{"d_model": 96, "n_kv_head": 1, "norm_place": "pre", "rope_fraction": 1.0, "parallel_block": false, "init_std_qkv": 0.0531, "init_std_up": 0.0531, "lr": 0.0127, "lr_head": 0.00576, "warmup_steps": 200, "decay_shape": "linear", "dataset": "wikipedia_en"}
Each number is 500 + 25 x the weight over its row's rms, rounded and kept within 0 to 999. Layers, rows and columns count from 0. Numbers have three digits each. The size before them is the row's rms in percent of the matrix's.

# q: layer 6 attention query, 192x96, rms 0.307, rows 0-19,32-51,64-83,96-115,128-147,160-178, columns 0-95
# k: layer 6 attention key, 32x96, rms 0.318, rows 0-18, columns 0-95
q0 102:490513484528511506471506483511473529459507542513491503527517518463459491487535497520476488519431490481497542465499450508493552504454494511506503473514511500511544520477497507473526552483472512475467516473474506474539509522483480502498505484443533479515451492469497446480508507511505494499
q32 099:471507485501545447489537456492507536471479518501471479514522479484489490490497526491493469483490478496508550503532454488502517493445504491531466442502472494510560504498501503484521510534513538493481527468455483489514482480484500504519488500432532501499462506481491453493493503499499456466
q64 098:506506479503562451499508430495477528483491499499496494528494491484474481505489528485466473521452494493486517507530445517526541506441493500507497461503516449488544504517508502469504503521489530500498533494457487490531502505518491474487497499466553521477475484510487430470511505520518491494
q96 093:464519501522536487484518468522509516488522540504454506475537498466456484504527528493481467518460496474523515496508452471496535494462493504483486463519491466502543478506490477460514540515480534508483518471470489479532508493482494495521527490454535507509461465490470434462528494492520505493
q128 105:512524474497543447517483466475521507431464502518486476508495505501483472493485512503476522494480466471484537482516469527511520495407494504496507469502494472510526513517517508494529496506499492493495526505474481486553520516476489477491484480458550500522485478448494458462495488541499486480
q160 096:496500484508500448478513449502473492481485529509530490536521497488458473486524532471483473489449497483517519508509445511490540506449507480505471497512504464522560497493493479498524519505470532502476531485491492475514515481513517470528534489441495507507456469492488457463519520545464506503
k0 108:510487467512550526518524468509557509501554482511512533491494491559479509475524505552499525473502488531535476510510450465522472529499500500488504502507484514470489503454494493491485496519520469489510522497480486516498501442525502500490548532545515527520522507515466514486478466475500548541
q1 103:507534540459512525466508502511491538524490491495498527481501473485515465498474483539480495511485505537549480541519467504471528517516478503464460548502517459522526530480515532494518473481475504459495495519479479517492485540499484504529510518517510511490485530514537450516520434504483523445
q33 092:484541521442515505478474518502505506516478501506497528499485513479502490517503500536470507529501498494556477496501475503516522493473470524487485539512513479524479518438523499471486498466445485502510496550511475450523477511514454504519519486521515536476501541513525475492535432495489507442
q65 103:492515536467529476458490529502515514548484499532457518533501484500494484526498486565518528533487498495534471475517499471473532499502482466476471538505536500540528524467498518462482461470478508513495484547513500482549492493489459512502509514493494507465492530522511464490552493488453523495
q97 109:507525540480513526448497493524514516517466487506493525482480505491505487493496468561495502521515494542518475521515490517480513528519475487463493537513529522540538537445506518487485465463475503471477465533491493482504500494504461523515521477516495510489494545532525450499526423502483492474
q129 099:483496527482530507469496514509501538550499547524501508526493498547496470524487476548531499526445504509562486502509488495452532495491480490489463540503552470524500524493513524472518491490478519538486491548529502453520498516465458512516504518501525505496499508538512461498543502483497527481
q161 101:507502533468535516499481529524498548529454483517482506500491514513477481500495471576515504544508495510517478475503464472505530515514492499459444512514542484517524532467507520479502452463492533512494495547527509494510496528496450497488520505489498513476483548527519458485525462501466508492
k1 110:498499507485481503455466500503495476508509513468468490519492465500534505502464501460505532474514507513491565534470489462471488514482496478555483532492491495489539501540518554522503480485463456493502511479469464535461475475499487469486474515499527522500502492502529500542523531500432490526
q2 085:514499505510510530473434469472486480532493454480510496496510529517500519496511498495498522464504522511493522481482534497456490496562496511462519497516497506485451484500514467495502448510525441460558485526470519487476502524478468484503532491445491527509532469541511499498511509483490482458
q34 090:509489492504554497483472468477477451558529480495513515504454516516482489472489476504522485482493470512481514541494511461508539506560515533497500540507462522510488484492517472468507461516540467474526473532494492473463479526463480488490490506444474518527532472490494518503499486455484494486
q66 095:513504520523476501506488514499462504541517496478523493494433502497499509489527480488524484469473478529470514562495528500472529501558506493503535509493464497507469507508513466516491452492519467501529459518475497456457491496494490480475519473423474527498528446504521462495500476491495485497
q98 089:519497485484501495482470494501463493527497479505522455450500519507491517493482494490505469450495471547509505519502552475480514488556521488498530512517501517507483477524522467491491461502530475473531482531471496498483485518476479456502500483424429487522521456513509460536501499497509482468
q130 110:511496526527523513476471485487476500502509485492510502507458509521511513501524474485519470490496488545462514526514521480488519511574492468505557504482471485489481512524522458511524442476487464483539461515461500499458498516456499506469500488454489554477518455522502479489510464458490498505
q162 100:497504492495491501498477482485476510533495495465511465465476524509504512466521506517525466448463447505477517531518509476506536491558518532471528502511479509483466482533513454502491449524529477493521496535479494489464489496482490490486525474439466502515540445496486462493480485509486455495
k2 102:528502510475503527534466515473476496478512511473511505513462464490479490502454491505499504549561496479496551501496499559477525495500508462494464439471543502518502524531488508510497496496526497486484489470511508505536491515528441518488448512511511482520517479528500546521519509538501528456
q3 096:503523519484494503492480485508529483531495496513446518485479523501494527452486538465530529486454541549558535521515496487503502479489481491469521476466499529475563519498467482471495502498480503497467442494526500529486499509489500468526509514535471518458468467500448468490490505496486507475
q35 107:497525504491514516486479496484525456532524509513498545444500528453506501454471537473504532498514504522511572541543487517483468482483484517511517476459520502481541508487478485473518459469519493498478454502513486509487490491467512485537496468536477496505519483520479443471478512519487474505
q67 102:529551490470490481491475506502509460534548473481495515449516518510504488496511524493531529513510483535512535543524491535458454486501459518519511495476509516492551491447463477462506486474507497481501470507540493509483500524490489495521475469509494492502495464539514433481480545506511518525
q99 094:503532512477503516477494494512541484506520498503510512446504559474534514495474538479541520506495523526515517551539501522462472498507454507509484470480550506483561516510462482491497512476563512512473476505534489521473486518488530488521479488500449506496477480493490437513500524487494501487
q131 098:533511493461484471484483502500502466501547477508501541452511486532487513473496541486525502539489492517519533531523480569506494474501451501486541490483514543471559501489448485486501487501509461514480469531555461486490503525513496492525485499540498512495473474519500504517477534479527505496
q163 105:498519469466535523485473507489529470536539474509523501457496512502525524462493517460528521475499509550524501546546493531502471518519487527523502497479562527481542493454472485479489484497509512503514462521532476519453496479488516484518478500516494476486479476505497425490498505498484481529
k3 090:528511509509542460472469482470535497519511518480526447533511502485507489536473480490442502493499497482495480494501505459548473501510504463520431530512500438480515496504524505500497447488495515480510453487510470441497532517484508485520476491478520526480509481502509517497545523477471480487
q4 103:518501485464481524536504482467536510469475544512530528468498546526497529526485523522523505425528526478513539535539495529484529502505490491496464471508482513480490533472502483510553502510468488481520517490508527531471496531552450507461540487470492503503516479512511481494490502503480528500
q36 096:530507481498482494529484471462540510470461530511501509506508488516492523533493519548515496439531529496494510489493490548472481482537507498519459481488440518472483511488499516519528548486490495506519500493505534535481507498519501532472524449451513483495543441542499474509485475496525518520
q68 097:510491502490479499524488477468537461518498534495533531538475478500499519538500516558524502429546529507528517513499517562475465521547496474509480508473495526500505526517498501516526510486512480475497478481501530505451487508545518489454525481493510498503545454526515508524507485487497527533
q100 096:536473507455473498538501469479540459502487558497514515496513521483489501540511494533550498438540515478498491523504469575495485505529476488477499503489455529491514504497498501515549494496495493508487478495502536477458484492508504489477516467503517464526539482529528466494513509539493532517
q132 104:526506511483504524521470492468499496467515539491527556489469516530518524578481515569495479438565515516518479536519493537477520500513506523505499490482495531521492494488521525485527500469532526465519500489498529519458492507531481493483504483493478497524526502503497482495491487468511515550
q164 105:515468499496476515526467468463544487496489538492551529508498507510499504538486511516517484448529502509511496501515483517440479508529480495497474511511476551500476542461515491507546493479492532473506462490514527471461489503550480483457541469488513491520532462518514483520503515493500546541
k4 097:478513522551520494496506497539462583510500493494507514466481539502498478483476484512456495483500525523492454506526487447529500505506546539478469494468510500490492444498504499466490505478535487535526521495506486508515527495495562513531512492485498498487474510519489517472493503512459437523
q5 097:526503487452532548472546494486470516480521496539511506492527506484483477500511468499518491492519503492480537508551555462507559524497507499486479479474484502509499502500512512538513467477499580513536503509490518485485499512559502519499547469505484525544476469494505494513541507519474527506
q37 084:530495481450502505478531498510475492494510504547467494515530505521491491504513498491472512486510480473518544449545534443494573529505491508518491490461429497489534497489531509524526484494488513533495519508514514518495528507537506493463506488505493561478499502465507527491505552473470487496
q69 095:536497506472519529482507511544497527502512513542459472481519476551480471524519503533489506478521492487525516476527519449513553517508500491504464513480477487508549502480547504514489487476498559525464509500517520544506557492501493484483493500519449534533491488516509557507517539505505504517
q101 095:536503482450522555488512492510506485492529511518471488487537496503505478524518471505491498490531495485508505456558529458526581521529486487486456501478480483510504485473518511539512463468497565528510521499487514534476533502536508511494532489492454538532480495492500504508517518496488512529
q133 084:516488506490535524457547513525484515491514496526511462461552471533487470540538474522510495496532513511549543446520538476465546507495510509484462501490502506490539511488538483529476485502495526556479508514493525506520498470499494477491476484517441524511488472523500522503537521492482513502
q165 105:533498492460505529467522519537504486526502520527467481495512484529487484532539462505483479502510512491520512470517511479510561501542460526496446509498456456496539471499529505533487470491490537557516505492494492502491542478513486491493524518474481532487467466480481509517525567513490519511
k5 105:465512474516525509503485527512483522515478493507527545486467497502499518491514536534486495507505500501482558520540505508500489491466509521504511482544515502479437505444493485469507551546503459478508549490523530506499512472499492522477493482491543532539479542529472478494498486505529440530
q6 096:509484486484532533527504499517517520505537540532440487454492534511469495493525525542488492511484458513483501544535501479500504507495501499494482483501559503433481510501513480514500496525495538429521480484505503537500510471503532455491496489483503476488480477494466491481464491466515492558
q38 088:526493508502533526503488478516526529517556536526460497479537512513483515506513513518491469500477515501502491505522513506514495518471492476524486492493520537460539410457549500500504494524482553455525502508528515536479531546534497492483488526498518466485508501514465523476493494491534510540
q70 091:514474510504502492506478493531520559516502510534465507445502522531473500494508515524515467511498489486549517519515509520497497520484480492514464469460529481481551424487528488505507491517501583443493496523551493501518529516514513487490498515492476479489504502511482489491474490464521501551
q102 103:524488496462485495468495522514513507483533530511463490461499534521483498497486524510503508522454464481499510536529512502459499517497491479512456446460542493459487474512528496501494494512509568460530486441529465516504521496508494474501513523466476493486503499494486500500478529480540475571
q134 106:504514494545530501516492534534520541526511494540469550504512493528481503471504529488523501505521499515520497533486505518472501509498484495474495488479546518456516429484504482490501466510507573429514506489541491507506550517487530500505487499500489483510494468518473451461481489483503499542
q166 098:529490521517515498541491506497540553492509503529454499444505472539505514493492546522523471510494466468521553506537543494521509543463482510508454487525505493472508445481513517489495516516507551466537498502557463503496528494520517490489478516466531483474488484495496505514492502467499503526
k6 091:497455499505502538487491487475565529510486502509548484494536504501491510510476502543495490502519517467459453480534457489478494451510538490524527511461483486483500507495502524515499515517520455506503490495568477516533479487482501447497501514447513501491511493512514447490452465474494484485
q7 093:575532507522527535501491509516516500488517521474524463470506503475516512477528513519465514458493525500495525452476446512508507476514501523534509538499531534517469507495515484510453502510522512507472521490475510523508484490495496496511508544532525480546475495531496497570494499550533469473
q39 097:543538517515444528502506486508487509453527521488508461490503534515519469477511502497497524471506524517481503454461444536509532490523479526491486498483548497502505513510488489477472515503498484499479555470474489478528470500509467499496499512470512480545484547514527464562498474524527487464
q71 093:514509517512486538508515497495526532474505501487512451483501522518527472432551515485494508497488504508454531444470478520507529464482466519519518470511504516498521491527524492478513503543488473512481552484490509498548491489470464473524488531484529471521508552528477481519521512542537485521
q103 096:531545525513463538493536511494516506500522514467486444495500512510511481431530514495480485497487536495492529445480455530510545455517495504500483516482529539504512497506514473527483501537496478531493535479484502493507487500504493515479507495477517474520479523526524480540466529543561505467
q135 097:518496511496489535527520499495522494487515500493514466456523514475508493464490527501498572460466507497480544471497480518514503482491510514476521526534496507523510466498511482496477525521527508505515578477468503496532522506515469516512466512554527473473512559557491515523518464531531488498
q167 095:515554510505465553500515507518504525498538494474553462487479499525491460452539515490496504507479559488472528460472446542536535472498482519512481458471504501483502478495497461478483527498513464521490524514524513507506511488504482498523489510520495492517456567504491498518507530508517493484
k7 092:512494536490510467484514494470530516488510504568488504462516487484506499517517477472507487478538508502521487522494520467472486493480518492508447475472462489501512488525502497493530477537461540492502540507501501501477494510511493478458528528452501492518545423499480446499505515443543520508
q8 122:483504478476513496498480496514513483509505457509513519481487546507489480571470486511486546561482512490483489563549455458491490533523508478529526504465459490465500539485491467486514466500501455476496524500533493483483460508498497467501515492487469510532496498513491475492540471471493488523
q40 105:487506491493514472519473465532510503500496484505501524468479548512518497574485516513517537559458495474489514544562443464488491538542503478570494493479486512498504534484508479487503469462502503503456527500511485508470506488479507499499512471486517531508487505498485471501508496503493522550
q72 105:471468521457466460491476436527516500482508474503512510497517542505537492524491490511496515517447516461523517497575467466491518519508517497570491485486480497496476501473528514514502481477508500542482539452518484480494469504491508511505506488456479528534451528512494479525500505498492507489
q104 103:448496492482538468503498455527550461522525454512510506462469529500506480545494506497478506539438517472512532545559473483495493541535476490554505527481485511496476497471517498500506483502470492495500533467519475486488471508501509499504555490487461529510502512500501509498500475495501527524
q136 113:504496505500472479536487432497502529492498466520536491485489534507514494536487482490522495504485505455520498495554475470513523508510522480563474495479501509505458512469508513506483489464498478526465554487507502485489458491485523546492534483443485519556439513502478499519472499484472492510
q168 121:481522503505456492477456470515508441490491472512522501495492534508522487551476495495503493525488494498509509505546467502466490516561518493563501502462487485490496522517512483516495437486447480544492511484492482467490469455455527492535500477481498530542461500519507489517488487477475491506
k8 123:489473471498506492531510517494457496532492513471466511545431492478503503503544512513546496547508470535529548492525546471534499537530497526456472539490495494512485505509482481485497524536483501463491439492509524538508518520484488472489505482525500503449484498460490506524516506480501519501
q9 096:495512502496523523477510538492494466495497529484476499427484520510497441504493527562457573466509464523458517524521473482536532523511499503491481522508529542496518510513508512497499471468504532509476515527479511482515503489480511491502509482486506536485490517443542494502493463493494542476
q41 093:498457494506486529453529551484522432499471543478472499467496479478509458494511502539474527485494509547485517535498501469495523504509499483490550512497514516484499554499476515509520484483471528486448494525474517485497487496509516475483524482428463510481491528480523519502469469517514520489
q73 110:470500508506484533445527518489496450508480518460525487481470511482526483515500497518489525502530511542499548537528488460471510496547492467509511527484527513483503575504480511530501456472503498515458487506476515467490484472532526448509505497460483517490483531476522480536479496510475531490
q105 116:487503520527468550479519521496485434490483526482498492449471536491519453491504502533478534465521485548474512507518469516507510515516481509507527523491516526497512539503514518520511431458480534525483490521478519474499502461516516465507513476458501514469488507478550486521484481517472532484
q137 104:471516501506526480447520508484501427506482543501496503465483488490513498487469487523475556492509498516474516520507473450468476495531491482502550505509485508480501560482511534524506499458532471517482480516462501464530499473534514458478522498440511517482500509465513495537496508492512531486
q169 095:454500510497509511449533506509503483475453551501506472457494530523552473504489498518471517471525485541470524513478505497521520489471503483509520505506482486476495552524491547499545466479524474520489496516477512521518478500516522474488497476444510519491501502446558521511473469511496539486
k9 098:493514519516499493479518491487504548496442463498463517520504498452490494506516511513504503506437491454524506485544516512528527452503530492497474487491496500493461472485504491479482522465488533535519479490543532525499509456494505509507534516527540535444463503520465470476526538493470480519
q10 113:486521479501507491515459525494524532572473492467476504476478515495504489492436521469520520486538480490509539480522514472500491500467521536527486521499504476502481551541527477500475481470535486525522490492503538484531484473546503481511469506496538523541492527507479483501540520450510532497
q42 114:528517476480505510502489510497490551553496487489499493520469516536518486498462535497537517500563466547501507477524513486512498523499516522524473480487508455523502539556508489478514450480533508518511501493490524440498509478533522460501468499478526511524492518514520498523545503451456504517
q74 108:534511488481490525499491510487502543527527462485496494562473496544519500490468504483536528528548482530500482509530507488509492531500526473538490494517482445504502556562496486492506453492517516491504495523488522443494473474547524497517476505506535471545487506523494500499535496457478503503
q106 105:506518497491502529506444531482506528537482486478491478516472482529531494477444523473523491520518487502486498500530524469490470516468515502542486507499518486495474553575522484504500478501521497539515498468499545477524504486550506477518466502494548509544503537527508473503550518471489520499
q138 098:553526462472459481511509548484512561562499473489479495523490515539520518531483524478527519505541523529495519517515498474511511499486512466517491499501503470498499562522497474482510474495520514511482495521524509456525469447555526484495486485490522489476485496525489487505522513441478491501
q170 109:509539480496489498517465508506513534532486451483481506505486484539495497508486509470502523508527466515488532509523527485521486520500505504539493470515501477505487564556494504502513449478545509513502497518512532444520477452546519486531455503497520499558489467501491470535550505467500519501
k10 104:487539500514542490502454503492523444505481500491504530481514530499510487542518502488505484525442523461495488483495481488509461507505530526514485532524550540487504518476492465456506488509489464549496470488511498510483467471501487492511524494524494539534488420492485506512466446490488515522
q11 094:494514483518464495488513479533528533546485456489480510496517502450476489516482466511442502446499495487464521452487538497467510481523529537529489483529519463522504511493505465519490549519497497533511490480491484492544555475478505511494488494497443500489516528476483528478520455490482500518
q43 095:481509475537463550498516497508534490492461440479509495462500527481469476506505461490447490478527475503498513483523515471498517521499516504491501533522547454499508549464510511507522509484504480528514465515503478532554513514500493538485529485515463482525505551500498463538533452512510498504
q75 095:504521474507459522479498507462547497531505477482525503502505527498503486486510478473462502485543468528529507483527527483461524536503512487511515547516526432492541516480513498526523479475496496515509477496489481559492508531520493562504505503525459468476513532481485496523560488524497483538
q107 091:472499472520464535487492466504511517521453447451508507500508517478491493506502469483455479461495477521477529472504541488480519493498538518554500514525532432490503529483528480544511528487510482497489483485465478476503526498488516535521498512511480505473511553490499460479523483544484526532
q139 084:484484472540436492482513521485549517549527479490487503490500500486500500488514502443457513471487467505519521499531508507448500468483530501507510514459495436512532543474487473500502521483539536509491519503496463543534512524476521545470525506523451486487503512471490508489520504498512517525
q171 099:479491464497458528492508524483575534537510432504515524479478491489503506508517471473472522512522499529527495497505547493514532540508524515502486502512548422498497534461508490511542487486506551528495508488469483514526505518480525533484526495515506469511527498483491503511501457494489472505
k11 084:519521514490535435489461501535520509542461483461500511497497519446505471478488469511494460525475477503520492566493532519504504472509490497516447545460521484531519526471507529513468491516509471506466501511524478541516516468527478473513515549468489522509493509500490515509509494484518474527
q12 094:476546508515541508487476489502507490481495558488481552505505447470493479522473529456479496482514513507497457497499493554481494507509518519512492508463465458481507486493532526484529468465452466482499487489483507524488510469518506530507570497479492507458521454478492541502501497462481507500
q44 087:492517489504503499474473463523501447493476519512520525520513458479487492530480531495478523450553536513501406526505524513486509493508493529520486494487472467436500484467532556509495473475528458487465511496487522511501517501502491498493539507459513510463530495490514538500508498495490497493
q76 099:483532499535507518477489466516513483473454531508507526521511461474495479543483520488491471465555515519526466492508477538500486507512491530500506497478500443473478508442514517493505471488502438498457496500503480468526475469502508541482554494460562526482519493474490500500516482490514499491
q108 094:468543495522500487479478519519503474521493528506513536522518470462486478526463543458473471452523514490504468476519488507499501489501490503492508508464514476474455493460536534526498493487490431454462489483496506514507508454548506531468564493482529518492526479502482522478526496477509507493
q140 101:463515492526510491487469503498506485491500513515502540535523435498490499545479540463484488479538527510503425512525455547488477491464489487476511512546533468482512451483503541511508490513463481463478508492483497545522499477505487524505527491462531505480529461474504522491523480500501490502
q172 098:487533494541516521489477475519503471493459505530526518506520490491484473524473523483480505484563501506505423488526506515492505500500487528520475486494462488482491498476507515472507473477492421482468486476528484485524493458525504498456557491455541498493498501486492496486518468438505508511
k12 091:487471504512519473529514497519476509527485497491484534468435466499491526533523490503527565551508501509451485493516463522522501503512494497462483484529449492494513497528494480461507502504482487492496532515485488475479518528516481444464521496510481479504497527489493440472513538510500450548
q13 113:501496501476528489525500486552468523518553521500486505489477500536495470507508475529490474522502524512469496540481564453511534527514511466453504531498508472491523515523488514525476505484487502507477486487458500538446511532488551492522467508513487498540442521469522518513481525491494516462
q45 113:502485494480508485524551494524448511504560517490491484498467473536498468503513489530496463532493508531489484497496546454498533523516494462482458540478515461502512486522494532524488497518466485502495495483461497541457525543481537500466500508473498485512441512464545524498508526511506507482
q77 112:525474529488509499495516490516428506478550501477500491526468484535503460516522470523492483513501515513499485520464531458489516555519480470487497560503524471497501484509494524513477503487459493501501484477472497482449504555485521501489470514481505483517447544470542532520506534533502492480
q109 112:520508493466506499513505494515442496500557500509487498496476471533510479511512475515480489513519521529491484543483546465504527547503504473490495532502508473489532488526503496496477479494453501519501475472456504518467517522492542489506456490482496488564463547473540541522512554493486509459
q141 108:512487529486524490491535501531425520496579531479480488505488508532487476518538494523511501536489538514472491511486527492492490504508507491481498536495515482502505491527506542517493497477476502518493472484471469511468516553499531517479449529477474498523467516461521551502539534528533512480
q173 112:535489516487539527510538482505443504486573498481473490506451483521496487511523481512492445513489514530505500521485525437511498537511482504509509550493523478495514499510529537499499509479461498531490472460473479516482512537491544512476482518484504474534472496499537534540516521515504537485
k13 107:514510520519539522479461516513521504493477463507509500548508500511506500502461505503533507481510497476504472513515513481552497491522518493487530500513539544491508480508511465498482503507490485501523474512492520500544493480520489473527515516507529505445536515531521588475470443501488536575
q14 088:518495502495470497500471513543532501439490473502477489505505531489520507477537502514456484478502524507481472476519520486541518531496504498446509481561563487516516462492470506528503516498532525472498530504507470482491513495454473484490557511514524493474511510514505550544463490519494478458
q46 091:506526487507453500484499511575527512458487487502489487504494547486504455502508479486432507475538511519501487512490487494523524507489521481509505460486515519496536457472470531518481493485518506467513523468493503544515463520448463462512547522532512501463478498490511543510467511508472483488
q78 096:513503538544507526475469500534517471455511484513495484508501520489484468558488473516444538474493505485482518495497513495502502507481498499510474440493520517514532486508505513508496504459555523517516547483484469505535488502461486444509535506501503528476503519488496480509444559480457482481
q110 082:538485513511440530486473524545513527416530495517513487514487513518542467500492468468487462472476494517502508503485527510497469513459494495511490485506559507527528460511485519512497506450504517495501517469494460481489506470482497518523512530511515510470489538502501512537467548512483466473
q142 091:486492529521510492515499522539497478492540493517489482483476515505521468500516488519456479476522537485464472495534465485538495519477469518505480496536537572507508470489500489550486484506554527545479514496502475518515485497477509486509538482510513542501482518498508564531488502484464447467
q174 083:485494540530473541475464478548509504459501468534520501499483547489513491539511465482474527465526489495505488450506518521533471513478524501492494483539479501509541455502499531502502487481532510529500517504489478530480516498434497457508544511510517503483523506463510490506435512485463502519
k14 089:471461534535484466483478491478505485534469515479520511493493499472496514481497486511528453501477532484483497536506521542504516476493482508514515508506542473512499545492515545511502558477445535539479495500492534492507512509495531467462497512486517478432523518517524539464511508530452516475
q15 087:541494504524483487488520483499511496540496440515522512500505523487471487426491501524521497525527489484488438513469508483490513506528488469493539511466504499526521533510478502506472492454499474469469501536477530488535495447519559531524527508504500488455507505470513479538496461498518480475
q47 087:524501493491437490526531510500510463507521504481528517494481499508504507443515523537517541555525501475473449517477471470488534536498482513495509533481481514539497495526486482485503517463511515490463528538469565507512471507498502486480524530511486454456525491464492467526488488514529499482
q79 096:534504507504480447498521494520527491547503478487539521531482445515484525457515530521511524522491490480485453490472481468519527522493481522484498526510447514528497473518486498491470502469536501506482518556469530463497537506513510512466532519548501476489512486452497456505472535508519523505
q111 112:537477505506456516509494497508527494539519453510532520508510468498467502450496509501542521534546465467490454493471522471500533514541505505474487515499487508509491493500470491497468495490546488467474511546475530463511529512501528523487537527526511469456520496461513461535470480494529529493
q143 076:536503533499499504514495478542514468541520456514524518524494455502491503479503523526556506506521521506444475492502506488492488501492516505509556526482491517539506466528499492529504485465489470550486487532465525491509539481540567494470502525515555479507534502477472464487495511481520492506
q175 092:516492500489461470504497527499483468557506478511557512514482486515494519483508504487510510533498523467531471492471439460492516533510503488496506527488477504516512486494489506530451507457525479539490507544505542466494521497524534529475546523504503460458503512451497459537494526525516527520
k15 086:487496483459501507514472476466475472449506506501521487498511510513512505542514514491489470483547547518485507513487516474513498471454530499514492475558484476469467517499521493503508484516490518469545470479488516491508487519527405516549517509479469512520468517513507530496510543494477471536
q16 101:518465524477525511465467485477513506488487497527486505508483527489509504540483496453513506507535506526470527522525508472521492522517520516501438416519502477527550488546513509490499502454496506517510492465491512466500478482479489518571470491486538465547504516511513516515481512509466514484
q48 102:496475490455493536483446506487483484483478518530453513501459492487514470528495515443515509503490488525478530532517533502506508504513490491526445455482482482537562498513519508473487457455476503506524472512511504491495493455478521509547504457471554476533495498499519521479484526508487510506
q80 114:510499518451534495471480519471472513509500517538496493526442487505525492531495527484494517499534486540463553554498531502498493513518504499521473458494474508517545511515516504492480448473510514506536469468489497482485471435473536508538497458469536500518488524465511502505499523486471484522
q112 091:507478520444531515469496507472461491514496496540474503547476506510506501506512525483513478494497475537503528567556537471527525510528509526493487455512485496533509484501504504467469504466504519503551466468512516487501483437458515491549476485494549492530483496494499505484487494497477531504
q144 095:497506509447530509500507493490479508501512523527484484497453513514511480535471534478494522515502485560470521536505540516486497513489514526496454447502499496528553566520496529495472447477522514502512485461503492475489444472500540523542504487483532464518498534477506511496481514521487495522
q176 116:484492498453509528462470526477492480521505524515476493534443515487527475524525507488463482508525488546470498552496506518513482492544484488511456465488485492533545525524513506466487476483492499524514489476485514471483493488478516499553490473479568479549492514508512516484493513532475448494
k16 113:481480465508520484541503447495493529520513461495483512456479489493510510482442510514508481446523499460515551456499521493502521500507476555503518509505504536533487492451497494518473501521481470509511551516513528516508515464515548530510541467500531488477518512474491503510462454505513523509
q17 112:478527505467433499494528512504505513548504459493501537521532514510483505542511494521484501511552472484487430460487486479495452510489480492456527506517533497529458500499448505497493507501485524521491526502496511542478490520489526473491479479520490469502459539519493514472495460493549519519
q49 107:484521489461477440498528511503505509552486473469507510481527515512501517493513529501496506501500473505516410488475473502483488503489492491470528514491547487506447521466441505498496526530481495502503526537497488534496477537546495507479443479539485478511454506508486514484495506499536505534
q81 090:490520520444483517493511507488521551550470493474463521503521506500504520529516516528473520524491483473515413477485449515489464494504488500484532521522532529518488525475465510530498534515478535521492514529521481539514473550525493502490475483497497491503453523497469509496499500497527477543
q113 118:481504492450460489502535495485530515560488467491513535516534524502495506523503513515515499512522470458508421480491471478516463497499491495479510534544557508515474505482458509495499524499513544526498490525524508544538492545496516496471481476531501483483480517504477515464475495511538510534
q145 089:490549524496511484500524507523492540508450492499487496508530492479512517520527471468444536514477482531519436499471469516504453512514491497473517485529538525520477525474465492519513516502473550541463516508497470495455499530535474466519496479479476487527451532489506506526492496505535505515
q177 116:488505496468461506506534505500517562571490468489500521495542520511512515504495516520489497502494494475530453472476467475503452506510482522458518527535549492507455514452459478509480551527481537527503492526524505520530486509532500500482494476487480473467495511510461493502489496490549504514
k17 103:472487525536518513503495529486509494500499496482511497500458511516567473530485546462455481492524490548506519500531512518515522503489500504558534472461515490520543491510559476527490451444483516522527508504463498479452479465499526477547511502494515514503500509468495486526491522491496517511
q18 099:490477501520480497485507491513480516524497521468487522516488470494503469542487483493504543477466513468467501528498511469505523515481501495508508525468518479504534551495519521502510452532482423495536487466470510461505503511478513496522478498501565501462541493471480540469492480559492520461
q50 104:515480512498478504454495516501466533515501513523504517502472506494493452508500504520501549465476522478489522519497514453523514499479518508536548508482541467495529552490494463472526510522503454512512465520493532484506521503496507497537485481500541483465585505515466563498484508503470502486
q82 102:514481507518518497482504514527499507537471500506498519509486484526482454528527514489535548470504524461497499501480555501504523491478523499557555508473528462506507513491495472482482494515512467518509485505487529478517510499483547527521515457502526487473587509478463566520505499484494507478
q114 103:523494525503509518467490490522466518534468534470483505524478508493479456527475499497529549477472531481473531497492506504537546522494528509508530527485528470488492537500525514474511502483469447506483475487482524476524485478460544465522474499527557494455534469498482535492490480511473517469
q146 098:528462506462513534491492538528511501537506521499520523530477500534496479502529504489526490461490530466534488495490524499495487475459516505536542489486505450491483521505499485488517492557509450524492480516504495490499512512469500510510503491498537489511570537514452587501506512499472487469
q178 111:508484533491542522473485515507505519548494497524489546527484482521482465531518508513522513450511523475510502504488493476496510473490521493536582504458494497483515491503489471473501489524502454536519489507499494484521517501475528497510463504521561515493561513514455561523482518497465483482
k18 102:485504467523486486474500510503481424491475491487466507495506554511497477487483518502467471519502496464483505494509519503497485514558508489520423511483543501533468445495505526499514465495494538499499481522458500474487521507533462515498513448505426525514487513529518500481477497489504494494
q19 103:530484496511486505479481505493506431513477473529509498515513525487490499459529516511478454472517482549480454544516495476457522527499508491487500528468513523468511458479524486490498467493502451510481533480499480495497482476512517540501510530491439521512486511509516486541459495503448557490
q51 112:515494500528497510487457512502518479521468497522529500548516518459472475463512524481512443473516467548515460491505456471473542476483510509469468501462513490485516486497538477491472498525474466494507531504500509487482488504513510530498522562501472524458505503500496528533469507493452542458
q83 095:507521527494482492464468485492545455497464504514503501511492519482481495486539542484485445454518484553503508516475460475453527492486528534484461501480486516438528505488519487493485500518462477511493503520517496515480461483507517538486494551483508508495459490503475512537501519490458550524
q115 105:496486507515507516463465491498533456488482482515523478501497503468473498464528521512498473469538466565499483490495468461504549510461510491471507505470529501463519490438518476495493507488474488515484525520512514504494487468506551509476508558496431510486486513495497515551488511509466538490
q147 097:495525515522516506488456476519514430519502489529485480497519524504479502491504537514479427484467490519483509513476460466448516481467529522502501492532484507434502473485491514496512523536487464524499498493522483524501485494488526517496484564487509505463469524516477523509489531505483564500